python train.py --n_layer=14 --d_model=192 --n_head=3 --n_kv_head=3 --head_dim=64 --d_mlp=768 --vocab_size=898 --activation="tanh_gelu" --norm="layernorm" --norm_place="pre" --norm_eps=1e-05 --positions="learned" --qk_norm=false --attn_scale=0.125 --bias="all" --tie_embeddings=true --parallel_block=false --init="normal" --init_std_qkv=0.0509 --init_std_o=0.00961 --init_std_up=0.0509 --init_std_down=0.00481 --optimizer="soap_variant" --lr=0.00808 --lr_mult_o=1.11 --beta1=0.95 --beta2=0.95 --lr_head=0.00798 --grad_clip=0.5 --warmup_steps=200 --schedule="wsd" --decay_fraction=0.824 --decay_shape="pow" --final_lr_fraction=0.02 --batch_tokens=65536 --seq_len=512 --doc_mask=true --train_tokens=275900000 --steps=4210 --dataset="wikipedia_en"
Each number is 500 + 50 x the weight over its row's rms, rounded and kept within 0 to 999. Layers, rows and columns count from 0. Numbers have three digits each. The size before them is the row's rms in percent of the matrix's.

# layer 9 MLP up, 768x192, rms 0.292, rows 533-605, columns 96-191
097:513452449468525564528472519539498493512535493440484479467606439543406496450464594548540598409456522504505511437447496502496402427447495433521513548488463563466530551485489475473533509422496404517532493555480641535548441373504502505514490553483519489447476428476611393502445427523484489569
092:468564598546471517448491431446434465419485412535443367485501590564461515485542481485604528521573476470603478507508495369490530494511498534500390625575483522456519476491403491391376491444512552462478549481549513549599499473488501479458555487414528430581425478503479535540513580519438546550
095:436481448486488568506523484564573463626534490564515476514442506441401515540546546480504492479517459537518474582443539487439516577469454591527494439422546502441455564477541561486526476491487525441522491523562450439506454484473559446442459478488625442510456450484489468474564510530539497479
108:562525487520495480531513445476572432530493552445554529518453536463463479466510568475483494566530582434501533585505563475452497528536529494565562538518578497500466507541482503423495534544580439557475538403529501520621523504555526477485409494559477442531490532541490511474607442446564522408
103:470573537443498498629456542400486551542470514481480520528524460544567528553509522485477574505452447464443483476439536531485528452495513429522601520453503450503594398505472593500429599576553494524531480484478491534482499514476438478601495415470446564433493407605544510523522588516533451496
095:466505529533499523468456479599538542516454551556471551559407486558578418492514495459482480530504538504546599557519473555454536477438461473502575487511607549433521456525429480506578485454543571566514522442437557517577462532527399597467519616554514501513513551454553439439526434477558424493
093:476512511450560502496498452479526518515471487505529475462480445551593484517598506584479447530493482472494467481545530530471605504465508558484511489542508466455498476486455505451354478529497563652403382542498583519563485464445474525514481560514464472526483532548454400439535554520523509539
114:443486493407493481491527545517482525574493473535579520429502467371486543463557469536553500523452466589569513519585529624436447499452498509512468465479459494440501463456456492548495497512422531475402439523392485489514428492563462523501463483500420528464514508505526441494518470502606373492
094:481529512580546576412465587521535535579521461521575448567513411394496516562530453494504598518486476492451455501480469572429532500481486462410554485533476492418457585592463522433613488582490474550528524519511463527382522561614560523503505526564433448532497433567490418508474425540411471531
106:560541443524528550542412507472473492478460548588531484571493398517504509467543496448513485526603485461505547496495493503488480503493466482525381513499418511540445471395418510461575598471505492445503479558533446442508566510589478535548489511441494536451493431499440414409492402506515505476
099:469538457497489593563569454518506553575436488533609396533566576470509545524505495435541498445536470422465487509498407550455518531485487428475497456558489543567484504479541511420568505502503503600453518518515458484423482460551479549524501499490485551496562415485422497468554494505451526488
100:477509481491428540479567461458526424505517472460519499470598537485435551532594557518583552486392580557494539523487621457583530449464511491431504469497490538500599478490512475499489487614430435497594577512491452551564509458545533563408514559511532533510550501579469536474538626468493556501
113:484501497573519498459438526492511494563467449461469498429521546462488546470472526600370535609543536474385580470426450564575497576437465459481469535472535554567494549654533507383508528606470498492500397455561524440452550451534500557539558560492430425534520514502575491563471507357426447506
101:392487509448465533533587461446579516529437452536434543490448518463452513462475418579438480468424451535528510383388478607557527515496506526569589514430439504556461537534576537553436495508478506464543479511438501459453488560483436517525589497478417516482448487459529550483405511487511522389
097:553477448524434459533468528462478510522382510532443439426502491509486472458396510445499464439463388508493449408484447524529300549397523488540576503430506482529442582464549546557563511473486499454487486481558582472472469534504511539523511545496518419516521524527481516489492662529479534454
100:540546532455529515523507447544534579485578501503533463515621478451454498525495480543398447411526456482515431586453568472496457507505422513510512522462539386543578486482556532559526523565607477479564497392461461489435419446457554542535530518555426496595493475510462546515503578502588524507
102:576426425521550367527480516539527482513478490601546604479483519512484533530538495477462538567477473515467556472529539553498479480457525510528563513430570476522404473517419408603531543440488565547558492508608471526541383479472494485584445517477600498562514467564478465483497506493591548499
095:547487545484391461461457490537517483512489519467380564590505586445466490532429561547497503520476434444466475491492512508569453550470516511466534532403549575526501493495554499557486539514544483443522614461447567381553516461475417493501559472542477560458540489417518488615461514559461489439
102:509550435485468521441510478560399399612519532548497416445497439492546507527511431428471468546559622534478508460407514566506446550537460523503489516468519550506527413532469463536514578499414490484434488480473455518545511618531493468586471492478518562531459449567423468485540485547458465389
105:473485513420530490554448442479441552455394447429406570517521445530483486538489487488567477535502533538490498542404527602545554488493467508496556463578461532516422493542583476518480497500529510410490519555495520420543554575500535507588559473555476472525453528618484495490433474577535525465
096:449489496489525547548513573397553439572451450450456530501567536495506501558457532491433548563582459470548520527491618512426509577519516431564528573519557463538528487560586492539553493478488543532447476534482433525544411450513543591505532495460542487532417540558543533476507422642538513481
100:538455462590506583552502491448558413461542486479545503473558536513560457484474480564503550503519481472552368610474552365459468501436555480487512510373519536453443510534526471562583435534509529484486522452505559410532454513438451462483492500489509526465431491434554420548425495576526456510
098:527465506526503532530493556467427367584463524548521467578478498472524534478459396478431412486527551400525495476544551506571467450491492468460450616507519510512498497523501474507549535482479452493426500554496494443449527490520588521515367400421458512453555478436462519488492541516527533533
108:487608495488542498533541534506418512453569480381454539500463539498422463528532473484473491551499556503468559472535434621556490590450526578510416515627574510474528531476459522512448543503508456420521561553500499463471405486466474532536458472507421409464567505469494464510537504485532463459
102:410453423431518429493544421550501527523488494549509482495462522507541498473512455464403512529449550456658524513517559511472452398512527509506499495534513493482489563485483453446526487397444481417526522552474406572473412405454507528585562498498525511519575473459470399498480518496538489508
102:524588556428491495535504415544550457547560545550491595457484561625446540420430560467487563524435536588499500509523524477526490492529499468503461519544475446517468498404524560553582493481518451609430502543460554463499410509486448530518576488518527584392463524493463505452469560379461476583
103:518538498507604470626550525473569516541467515506437546556560554532519492482490506418523355578505463494550468551491432423518481474428520463454530526475525531494549489486503520531496542527551469511520469477378501422511511480480447538434487563494577619554469455476474434513452573478511514451
085:491494467495474470504503473540490551498471515505528556479425517483554561531532516481537454441504369530480506458491434478547529604592441643480548472533489564539567518472577492482537540519508585571416464484448514474475435496432514486519449569481454573382476459573454452598490564460560436558
095:562546453535463406514464534545526552474501518503445480520474480490503467455564456538507549503437463400524526519563536509561513400475414520572497424438492478552518470469502487520547402468454470494406409593470473461463467504519436550475526424398501532437523511466511459481505500608421494505
095:488489520526580477462598491495553475581503466520517509516407397532557462437504537547526533487497562530594549474537452580412559491388559541511390446487543546427474522530565566475529508511498532565468536467475482465560552574521481551455518518503508442439421353464537498517517558497608571548
100:543494474492528554552448517399556503427610514475465538460400612528523526444514512528433450518389497478461502467437530567479533535563515557512486485447531439502473516405512505514397483578482505492551513510467460526486395417456488481527506474504587597554524533531506526521540486552489385539
092:475494546530454464497468580464499507565577577492529486505417505512505458436471503451464433588519424597498391565394524484516556510599474486497447565513516435415522520447502509440529482501423506498487540413476450506504494531565557539584584456547496601504596493443411564379512444522480490475
092:452528563438399542479459449493473541540525623479472470506500478447522505505492530513467509420451439532407520545463420506381517526510451473538491476607495510518617412467528517493478454438538508438608557492510478570508512550530459571553531499476558487498471539430626480522531458458438504456
097:475468490601519487559615462537504457509548376484516458429504587511466562528537504509533494545514531498507526520609493539528509527534450441405545560511524530533500449504509556565506546546421509517444583509559461505475459611513449424461421679383498475520478579522514522552571572438487463493
105:499530501500482490529474546454527452497547488450426491453566450425525480412518485502499484451465495466525541597549516472548450543506587541488500566512530574482536572467603454417549499485544461474547445519567347469423500414461456566494564443550506560540500488481609532555572543451554452457
104:479483524524518470547491494496509438473482439595470532496436535479419460464451501515640477541455448400533475552479554519449427520477529443487470502381460511358579465555494516485497522511515533406483513425491455610545528463490500564473649481480577561509425520598517535470515561478556558532
101:534476521497435453471576498476528477410479515528564447509541505502430499458419546525508573521565568517473632492556451547544499514567532532530543517491472589488435586547516519509425438537546407442514510444528469457554576447488444557517596451437569407440537432562490497516452619427542458533
097:530534474407471489507550479442532436508462470489566485528548473498537557535549457469502566499504474470445533525589561418535504587474457462545501545531560567609528478543613444535490442532559418471470436509447514411515446599471464493508492574507559524514571508503477587413566482402471469484
109:494494504487427533611394515492487467502585479438494509453571532508526474440579400469559500426447512514503526443485498488530469475571471467543513503455504513468523584534524481559474449525515489575430532517499470494554469507544561464637540512455525490529337523471587564468386491579495505422
090:503536527510500487466426433434464516520505530591467439417524486499482475481337504553471470469417452444407476497574410443496432453426505473487517531497435466476490563460512418479471521434599561571489493521558580466472568494484600428515508542480485490527480582485513553496446413440453509510
104:540492516448449487475478526510490558479506519607546513513423493489538512434441502601491482553458529451485492467451546558534463634477524508437551473550513457478481373484612481423480477601478465425526504498443439496550444494553486506505530464543500543439340474456560492506363493532404512548
105:458492442480490508528545478534470556491513385525485463453553494586449513522494406497538527415548481474555543401407511518561481469586543502556538605463556442375443440485469607476537541585493566555530487504555486457560503492565487491424446451437574454463487511437497578502479542426486505414
106:469599471505467440558472429461512499501457467554367483542467441425469536577483504506484472568467509482542497450470576528379529449487572449496504521427492499521443522517452514540428547511475527544435518515466533609504424540599514426470418522443539514495497453476481495500428513484479568423
099:461454484452507465572565468583550436435532535554475488547590502506484498486515561521403519474449565529474527545528646499513471486551549485494503410478560458468432501614450537430489561398542437521504525574562438552473428529564522457564408533535506538575520409541475521429522531528453557504
096:522489485490508490547522533467472460529546392461410587496431494515471479485401494471514447509529510470447458494480487568484376500381521538535477523486615473502605557526506391485498600465470621511447383477497438419561490455431533525398532467482557597462516518499515421534499549502450508474
105:446568528507509464489455478545565496482523409532458478472512555512517458382501460491509442480530467560526544553437517425513476529562567487454453577512605539464498531472468500540490491613584549533452388408455486488553508378487562446596505523508502472535486508476522479516457473525404515507
087:492451449450455537516449520458548482448504533463499517453562504520532603512411490468527509515520367510459527512537489516571519497541446497524498540548402465480479515488535587497507474593552458460505490523511427457574458522441445537611501535423435583467499580435593498539403543489512611512
097:585458397445508541450476497580522574422471457575481548506573481477484474463406500488471470553518558507498530473468567466494469500493416545479516531454521514520637432520523508513440557547461532478484578476560469509510473516513530527411486530433482520513572420519554534466555438470449587553
095:493481561484426511478602610512544487346548565539500505374444485521516574554504542491577490499545595563485436405500499462520373538562549430452490527448468496498529604549530560507427410468543419598497524509552471506458424506469512452469471561574535583460502480516508478490420499446546538518
101:553463455487500562515488536477474456438529566495447431553660492496434591458555494441495438386455476517531428528545480499507456532513418466575473572380507480512563527577494453602514440468468519483502543526545472591521394500509475634528446355481455452426558488446534483544483557581471446400
107:479532480502488586485418543491475528426503534431567421457483545554473462515446548564440415499489554499519497453547530543501508446557417633573538484467606369499491566516572406603478479589486594499465434494442480461549519484492543376500468520397587546543551525499489471532477491558545462530
103:475510448486507484467467422428453550484495514486489576427515449495532382481487568552503561479420502480421523515589545471570524558479456536472411514539562580506506508543391520557451486553462493513532489659422658580505452438511440553582452478546544542581551499419498487465561594581504407467
096:475547375495448506516446445516478412373426510564561401574476557574474545456544515463537497499542521447395569499450451458500499449493473439422477565458482545569508493506508504576472501460526432394490480472521385445538475543612508527633461464540490567528529560499615516562542480542331511500
111:561518504432480479463451509477529609500516472468513493535393455555525450448536470515534514500488505496555464504406556396515521459489472447485472504374507461549526597534512475518564520491531414463431578495476442504471462507532526463530508452438517553567408495479433415511410478430623534412
093:502475447481449491517518589551517467513406542528493517491512627452488471506497499500432475532533514511495498525474529439585535519533535580455532545429456411425588491455486470479455410551555509571482551471568466399497513524566541504666503543556450511514481488490513520584520494466493413389
103:486488598391522559504503371525538479513440442463558480472484485534514565448499460453470490536509619465468479537514491438469528456447499480565526495433502549464525468423548458494453454463502471444546489454506518621401463499465462523497550457567455525433426507497517451517556518594443470556
094:496496506585593497542499510438414542476524505512475467571446553463414428459445488487477551424527544526491569496536392489547524559439509566507566467521530413423564512503533501546478538386615509460341480420459423518492404507501571469552561529465500499513466602463413525574549521443503553487
106:471538526490492417505540469586513516549477542517537561460545543452519561409486439437472440491492528515485517543401581506503486537478545530455516552486562459525475418563492505532544447520443544548450458546507439520436616521522473455478555434435528576534538457517422534500519537537525510474
100:436546429443490470464586449506552458501492517450474524533473496486524471375543503564519558515424581511484546447564534508514488466529477436443524540535545538481535483433489423551484485538509482530508533436584490511472512537562535573525548439479582435383562466440446511512541497565549490419
106:525606510404495438494469542536490474553445436504411543615484388508429514496486524449394461522453561541529520461437604449468527439511500440432516575577520452477485457519568510543431449484496551469458497492507555464491534542492407500611509476503455520552515484551452461555529502388381428510
108:544555555436491545445413512501536512556499467589437449462519489487525463448473506447545442474484478599561553576514463580549478484536454536493482454467442528443509486495461546432488427425535531516455456499532465533510512502600552549516620506494475453415496470554516475512546571445473623531
101:550537404505541384554475481543466440480469509461536633438536465455465510470591424454531535371535519536414571471515460551488415435449548537508493431511514424529456457431499463522511515441468548432522384489528439472501505472560489567539489451508436545499485493546505478570506465455438490405
098:509562504507479491576450493510391559475477515502456653474457527542487557468493452535494459460398442502478534448493530413481424512432464556381555465556498504559502529517448463588524555499510489479454466572474495486497481472540490567482502534557550432524532521496590473601579610514542434551
093:463509480588479494500533516438556415509447513623463568472499525426509558436424475525502518501533547468531457477542501524445479408524555593502449543485562437486552522519572534442506404492502533521440520452480502515542459473439465506523462540540442565449462441542576479465612407460506416547
092:478539427591564452460523495472499394580509514502446519496536469516507483518572514541517454471528489535505516537491481581470445506451512489545388436545581466562448546441448513495455493469488523509578528399482511508541446547458434490563494644439468530503541463553446430418485446506523465502
099:446549489363464433397528474420413422443434455569563520442498583459493446513547466466454507532541470496546478555502615563429502575481483491507549447522469516488491596492537443511484529489553519473479542495480435461458526563594592537500411497443543515489456485462518514484428565543523504456
112:424473561559487386511480531527489485476479404528545517454438421509476462498486448527566555493509527492603511502433484449436530518456503512453486503489465602544371528498568464501494492601485446599496470550482458499443469512550531439545531548520533501467398451526471450493591494412485552503
106:474522485466517627423477577431459437507445392490495431498430538483561437469517420544543486489403531472410404481516518504530410515514534488459473525466559476515468550563516472442531519570487381477553404574548477620359493490452499555500511625587442434547453424506536521482536460557598539466
102:555516537413397482524511470516539501499483545442494538422594563547460551528465462445512527506445531529561540489553499455480546486418525483409549498455533490533534473377423521538472535558507536517536514412470394551488619511419479547553518421535562504470509529435502523452463494538492542537
102:489542488531497511451494465473459482517511447488533393532555486479507460525510512467489586503532495442424518485626471576498522519501572482464512426519552503436470518456492526498454426564419437389533508574488429443489488497520570633497507470546467484443467545548565530545479568546451452569
105:458586518472511444548529556542625569464514518545488421584511484478470489456520429438432492496435461542423460469538508508524581510434530493542554505478461547466475541538547428426375448500488444585573435583454425570519439528477546517444459469471500511493528557538574593487494563517457498510
096:482428532505494470479524566504522456445458447494452463486485547480406476552413476505510499532558503475454488599426494544441577500609537489477457474391539638470514492428488562534527487472554588425461588535534479500468547488548472509609490470518511499434537468521584494624402515472465540522
093:620526571542484479604522517503435554549434474450345402467421496452553403514529490557491521557538488472502529484409562502558471558531557479541517537520488507490452478407584405497617479519440430459514497421493461423526560538507504465612548586485499518574553525542491482416444456475458566359
# layer 9 MLP down (transposed), 768x192, rms 0.299, rows 533-604, columns 96-191
105:511532507472451544563474572446586540504510454524531496478500430437498466449478503530599530452493506474514446406605490511409446460569514438498500538468425506460487488561467471485528394541466515484467506534455509445424487445537500558524505481380437512490482489514501467410570431476470481550
099:486454407520521545492575596570450513521534567473426515593599478492492422505536502432478390615488434563491520512486442521480417563513444469543538533477524532495603416525534575490514444545506479432496463467600525502477503534490533552521386508530586507528431485403560503526439477492539478456
093:491519488529495515528554501499437473536518487447576493551456474553515459460490406471504472447466455548411435426478437492634411490425493460524502486476541518479472350453583446530511517489491458515560552538447582481527508538566491500525456565435562506520488463483526486508501437546550424546
108:550537422591498429566511496471461459553547565430546539501447474478489600537478512507504440558535539451516543474493552463457419490522504567523515482578583361408550526457424487448450557526517467504490508498465631534448506525486419464421495493529455440601543424628516486431476561546481524486
103:479552570568497482512490494522546542406518402542495457436465465471411458449516436480536533457523518499464471519484484494416504545541509562503465519495510370486440477542501379477587517469489433433474546473517342497501483496530533547457497491517477529563367476516418555510527453527525619449
103:569543479454534488545554449462434438514436403499432540516506459572397423550471543465514536534462417510529422479591541456456485468512448503526570542421435564578540477490455504571480595444532494560617522533452493412505573599462530448474561476510435544508584565445496500633432438483527483435
089:428458527503482472529643483504508525561551423540471470481568414476509592539522576537448483479447462554522482460483482445408539436421501338516521559534547455559495540554402490557405509480587522526489495498529459492537557440400488506486433501538549435546617564427542492526465541543465465379
118:540446608482512497569650463537463451557595403535543468539424534575524538614457581512491508480495462552428479407503516508553518561499534536478527440594478487568547483517581502520496499438440625512500437551446623488484541445523496439530531458536445467517478492497472411514566556507497419536
100:507323485457389540510487521460511484518364475501467492508478516489541541507591537454438470506448496518460518481501499522519515462545484541470459569453523490426487503470512397481467531393493360482494521531450538392529539551565488575501523514544498465470489558481541562472581585583488542529
104:595630503480378422455503528474546517561487560512493476530508501571562518539538536493481507593508507470487537438522493505499525515471534426493549430544476395519538407482459501475570433567523584535473396552507563530466498501476447539508503564508496447541495484536503532508531515531514512529
099:472461529558455504404380424530524542452525493436493552450422460444476384516536477473558481485532484499460502474523545461446381490487579537464514509442516470531461521399490516510561415481488487463466568544554507567453532494509550480496444513456535552524431579520519636491471538549502529538
094:498595424499617476554499497479554494438440538495501464518507487519452540429497465463546517471530518490541506463548426485433458527498410510392620449479441419559560504502434611522543555488475434453529463443560485453487543516431513454537470401453477519559438458485410462507425521489512440494
106:499415487481504572471436456530468488416481466515470531481504513488534481559538474509435438443470471580453524500528540446480496378590481502487613493492440439535515570347604498488495567461504471475436480546484458561536519475495452476534430516486379524432401505447465581485514430556461543564
098:585482533535518452405544488522503527483481500506519509564490500408475527475454429481434463506558518465450542537544570370448450582466471561514493443484530434619534449508497467484532464439576497593491515530511464431536493411484541489430489428434493558561578526576477489528545519457466528521
097:498532441563463452366572488541433515560454529500490482564432449492530524524459454447424594479512518561571508460557457367471500467411480537499513517453448453504452431551505500455627541544449545521430483530499576501501496492430431567513407590461389540463588570478440505519502564514549559499
102:561515430371439598549516476472387466492585559408593559524608542472534526496516525478465544505455503514603523492471528459490354505491398470495437469508447472589436476479430444453589482578521447479540493444546446514534549545480597381519491520501536475463470513527461546474419536475620417453
096:483496506486461496487564572483506528503500518420473479435529530494489514470459478516565602446483481517450566468550528538506446509445493446482499470486483577511540426453551480573389435469464540503582483482430477534445528435503475511531485475598518519448508608591481452451559458485505470481
097:502483570574533460543547427495519537537495518503514478448479514534505544423540535469459512470460532422571445585453516499451483424524460505532528547533476424431478540509416470507564468552479428487514400487561481586488505543439462452515514597535444656588414479596511486472470526539487575436
107:459518447511404492474438504603460418425544554585498545500538601428446499465519476553439495480530502614492539445543456452517478406473428510461476456523523476539489459512564427534481450506369456398495514496551535527519526506554526425508448424481539518621452502457489582474429460468596504444
099:560384417467423547599565527460506441507530461530333566554505516440367521451469465488434520519525507475484433525514390447507530423536564456499443561495532511430520632475439470527484509554535541504506520515511529490533479520518507485467537516524572496424488459550505507518519486502535529480
097:539491472461413484573452564539459538454417523519544491560504462444560550562521478430476466537394414482590469468419510459458417530449528439498520456481542519530540466469465479505481417479475471500550486495441543384472552503539553471519475443576549485385486493435511431452533464440521513541
093:520623476504541436419515537477603438418505574512466516589514518541455476482462378506571531559490499537482543448490505496483539549439448473508527505542469425515511520466433510455431517650537492523424471501519539554377572509508502537414446548491472526518598474556448523463476569461501511542
109:536487409436510527541603426405500499482525537499549564544483519486600497439394467566487424508549505500520569457510468519502550428514556441475518420439482423488521529494450443516511543400541497503531441482496496548558537459516534510504432496606422444481455508498553543457417559480548593433
097:485523574501537461528480516480555470571448477545471524532518504621545569413557471486499548438545503514619486511566462537410516459515555453526622447422486410533499446544461419564504489518480487656550517422441533567502494579536513546590459559538528569552594578470472415638464470558533495411
095:472481449515443460504497505544423499444555497529495435572587547537450525582529549472486414496439424536403560488527472465533510540487594440525360500525514520562547436429499509576531516430394417481513411562488497485561539425420529526536459479460483533480434497533498539549544524543484501539
099:482484469479465590534484522466514501415402560510480431550546526510503532541483569437571631534483523450494521526488459468485506567478552564414459452447473484502519545554549429465466534524480591454515524431510432516555444470579490479450489560625487460537454501484391507485541497575519467563
107:577452509486473544562504467481476452419490412535485551515534507535519524491560529482513530566539505521508401471523462537456475529520551363426561564465556450513471486477489517485445546510390536470577449544453458537576460508564497500634475549641459500557448441473509508526481548548427482509
100:454592482566474562537440502457587556596427500532443538469550385587525555476493414550481611506528442497489503539525442491527485403492480465485515550524525549479442549511546532412491527481484497496497526498498448521491533455511422469430471573485471617539538596511472477522393500506491487440
100:423548511545527451472485526545466544459490498570493540536571542502532488516552546469345504536395555477559481546469516403563407534536460518513533543546547503489520583523552638516541529592469505466480468527544517524516555464490571509590405562455500494566509441415431586495537422445523508458
093:516454547625559588588483475477486519451445466444481493488578510568510508559439519503512468558559457401591453469529468476526483640568505497527498465551452466600514523509507450552469450537467458504472507567475512519463616504481631532483454451414557544500477583478464492536490501486500400535
102:540543477489424453517566541538466465470516503532529468523571502540580481485475565557545456456537563445412588453507446501515499548490458533529495546472518559489499564553560417384458420457487437544478459525541473458420495475456431453480528533507456518616547502400502514484533502615526533532
093:532474465506475460453515509530505469541486541475524444546466503441550582496528481451480533481540518474540528467524445537530417563515537484561480476544504532574426468458500595581493488356423530427401474545430467586433523530491491514496470425422500532400451490443480453537437554493415407536
100:593457579577433470537481568458481500518533610527491553465528481465493520467509471419409458559508488404462420503437498559566458548536425463474467601434507489454461438511538392482472549509578513494432526560517529533436496478451557475505477520514490507450480395432547508513393539454435524490
098:590473491530546540497487498526557540545448522458528563538487518483499495471577427459524487460432553544478366519523482479504451509445548464558604452495460566456557499563498512478412497531611518431605493545516501568537523510531470435532558548541483522499423436437581465494536529469524413455
101:410437502565333442480540482512481510574424525532452476462516514536552464512468513535529509488591483535452482481490432489466481465530464476462492484531497491374537492562437438499548492442438503486484543492505477514502467496505502471590433552523466363510517475499398489504412559546525491588
100:444516496459447516445498476432533540482512565565565480548571564539461489553546439493496480474478471446402509552427493438465573513547516497480516495504402578535531513551443602540517513453496463475408453480463502491406424539545427525490434529479440518490513450423535494519526435521541487504
095:442548503494602502520571390482443513499436553575560496432524383506549527571581522463507436509484424463573470408477535482454463458465466564558466540525494530585522513557546501537513544551474570439531433624544500433495514517552535549497490476503509496461562553557537466518387524561453566414
099:454467553453526525384507607507463535460553446577478625479502480519597456406498523505476442574523493535570389525481534547471551531478447394493627521437527489530483517448455502540465454463534470561590506501479469504393582393501556465476629541528505549517540576586528451496629480515474482447
104:487448469441516475466478469465451594467453480400556491528522522544458511499538390516492439437487465397570497540493547490464585451555500482528470484582537444497358580476508521525487489491522502519519512499529403599510573559469557580519541604534555516600468511537476584463524536489570528496
099:532559454482526513543475508529542624455485636447568487484472508487489397540567545450530523384529480434501554540515456569601479467565507586485548443489433471447495502532512485532607532410560603404479520583456542519558447497498478526484579548494538497451466571469531467573431527556524569478
101:431479442520481463561530479467462532456512429468504477555440447516529559549512549424497475506427576443532433538483458424504556530518392505501445416386529467545480543518474534505552531509538492563572561513556435506507545583562460506501437501560509512465665499503528494512568487400541567573
107:507522536494407471499519561526525554479463525526577499590507410468517534513506425423535585527566574523529452526462479490512504458447505583551552504490528495507486509490499508512549453421491497515493530454583451451446460525535513445505485515447491635472425482550456389344507532556618521506
100:478470525551402526525527481411535518595422478524467516475518532463564635584400451547478495475468446523486483522494520373472546444417570546560477447482439553558471517499519469544434416473503466499543529531540473552620429511368562429439468537527528516453466506519522517566509406561566443467
103:349586421421444490456468590472443493489476542481516562467478488469501594521478572456577459525497496511376549510511559494441484354498476469417545618479603451453424416474455468543504533471549534469482455494500489416503472496569411538535509570576541422473457530407511558500489483496550484544
096:443480531477458443532449444430465534502463517559555426498510568497499552449453505462494482441493517542561427423548481527482564467427455478493560415517489563480501467537498446518431548526417538531573542450506511585634539472513501434516590574551470508489534536562519491425455486474537456535
101:572415522527521519454540580437456511461460448506513374451513570409464480478453539516479485496482497488583428378494522468526529552504487473485463489480559501461468424451516535579515480496470422515510504450491484441502430440422528491447493372600620480529582452477518497422536541527453546479
093:509461519526541429485592516453502397537553413484503479527471448526500456501563556539427484486440497492524473535453513580397517552491499452489457397474596518511456545506588476507392499488474561503549542632511575433499467504428523430439444517505574429422532485592456510535499494474576500567
101:547466433449499600425456496470581384495464526513520454556437542542540420457485548570501394563487395527516461490512573543623462453526472508502468562459466611544449527419479477444498493429535554561512442543397471544440516550453476422559460531604452449536548556482516502409517429471467483452
099:438454553480505493564485472507444474482564496419458614556450451501624445586590617498522423526427412499524480431481554443448534507494537482519498425526421446484497562471503462471460562519548484530574545564436510566430494544574476527450444512529582524521523429514530468556520456468515496458
097:482472445574495530493536511436494504493504510509450545569471546524438471515487497567452397495602575540642529413448465526456431432472499592521459476567542516400505517498457546535456464444445526500567473486413497605503523552555563531498564470467518517531535502464553411544533445480447500540
095:522519406425503422543533571421476598473520435604514544460488425465411547506477491545538535518543506453484479483540488486436499526530576499502495446541420497532475494539412617505516455491512401419507511404570405530476511553561398502449592555543556487476516405524606551592445545513515490489
104:517509504517526418481597548482534441466540442480528442569392579460456519484528501526456494418488435471512511467450516552526525490518558504552527432460501453400504471552503468490551477520492505522448503508599500445453508447460485377575522548531383499547455465545452519503530507395637518583
094:561410420511399453479502476534533542476509505444518444524441503474522479553562440499491502493531481527556480466544449486474540496486448496519590493594611459488472457556474407617521566468547529602563585429430436448495510547473471484494567536559532478514511474432576591472453556521562492496
112:469447475589468463479519493537442527508521508553483517555471534443511478536447507469524561478508524493506653470415479426506501469538521514507397594460489492503504456519547533581512521515501461472577469536436544455469440558551479492601510486616453487476497546564556502561477396478416502463
087:545514501487506422447491409471514581478515507415591481460554463422563525518473480529578543489456509542546385628437446575457522467489466510474536484568426574572460495515515428456590494506472542558476501525429481566536479363476474487456562447506495354553408568481554446498557533524554530635
103:485472482525507462534510428378434444547553574487510552531489505479537459446554423517531496403414470594566493549522532454485415515487429468544524517493435404516500505596477455570485536554488529497551434549526500595465454566587550495523512527636446505508507570502372520511514501505496558493
093:532566461490506550600531449476553557447487565534452500489550526512499494581459470511446490426507531494589516511463576509573545378461475564509390456501458523576456493477449488489399477552487557503552503524460454434516534520541508549496537402475569413521563430483454383508430495423494509434
104:505524518462556503440545459469448465533551515554467493536551483537603512565513543524522472546545496421442630472430533619459476551592535457511478547586390476443525422449568632461553585567482420500551492509502481532472431428509592512538519540526546422495494542515461519488522519521480530527
104:571537456500509516483471541534565485522471470418518457511529552499562406460526596559517542475535505474534549581510465556549472568537552576537509406488475458499487485520536519515550497415544481568457501371399496505493438432518400598493477503476367531475403524421645488457505434449454476481
103:496473538564510503484561458500457466516545456540508525488564381597474490530519453495522498458506561438487465461597518538469488490447548445484509454444595504463572472506608416569449484540484553543524466562549430502494493600603511526525506508409486485539477461480532521511463569438471510486
107:609440544471584512458523446500482469535516475482430489495452514537473468447554525480482441502540466426446434499549552528537461464467496556606506395498474445493536498404554524519535538440489492509539464495547529534548426486524416504389554418419466549519557456522572474546468533471467519472
088:463455497403455568462470556469419565537454482515459554572604476522607467487476463530477484474498440502535469526548551458514515559463467489469539450484495535461495451590568429515515486502571507510545496609480477553473495465579401530551540458506597515441433552480541456493476504551446407462
099:562495507512549526526541468569449480659533484529476514534511566556483458557583492545548484505481424435467385569431460488491518384418484530503534457498545492559516601522436456555509494540474529551481522540468518519512502562545514506498525456565539478386560457492504438532480471511492509450
097:524481583507444447557523402467467507519522499447649460416576498551470526508613446463463436551473508630459539550523440515485566547502514541487556499425422546487450459500449496545508460451530443511455559503492543508460540593611502530551533492475437543452532477537524475472547544579528411503
096:469513510488514529459471487443486567486492548515468561450458611450528533408470479491599488387443401476626514487484529501387481462567499414453497457477458569527627425531456455467463661512508518500553535486523477460547630450468490556498497501484573521410544432443462524544485478503550493461
099:489423579546522512482503487461397511567518514512530525506402461484475436523426593587537458425428537473482405535470526459466410475513505458518449592501461459503433477486579522514431503484379370536550513488466479495547475538552509438577506461513480440473463559460521560535507498534504572444
096:495457503555450483486498485482479603434371539485540535532449467574480405502549527499503421569518533476558466470498365452563519465446337506467496493515449523488502612608545619543451545538474457448465429503479428580417427446523505487485383485472487593515507433474506466492496453539492510506
113:458459561487548535504455602512506499486493466415483440533456432422398510462544538532524527572638434517520506557540481451456504581503579391475463592476544565522540511500490414431484500424494472514525508503541521474473532465509503549583512525507461507527534454476451523603544472422498426524
106:525442541505523604524423457497574509548524523476503481476448464504522487541504464519495511511512468448542544463499542457399456487499459505532443454521538501411584463526513420594462465470494555524473502534555593544478490507530494474610535495475493424525464481524521553495457542514584407573
106:495573536503464581526603549522576481545609493532525600503438467547480585569490536509520509603450565496418534527518524478446535541493515491561525485463575496553476580620560448475534545486536399446486597405548499427458544419470462556484545500468456514540423438470470407546400504508478378473
101:617460419439568604524554470475560441466472410527497519490504427516536507483517508444476503536442494552441499492414510574508543488494421472556536526524537494507457606333488430450577520414459481531488428505451557429457496436572596508407512479463508419496428514543479521502500504519537482474
094:547525461449472416414586532494552539482466454498581470506469498480594526464557521457421499411455510561437481428494453627362565486487531448514529552585440521493477522545501510476570550522387482581505452515473443454504486515467547532543478571564490398561426463550564431416473459566445587586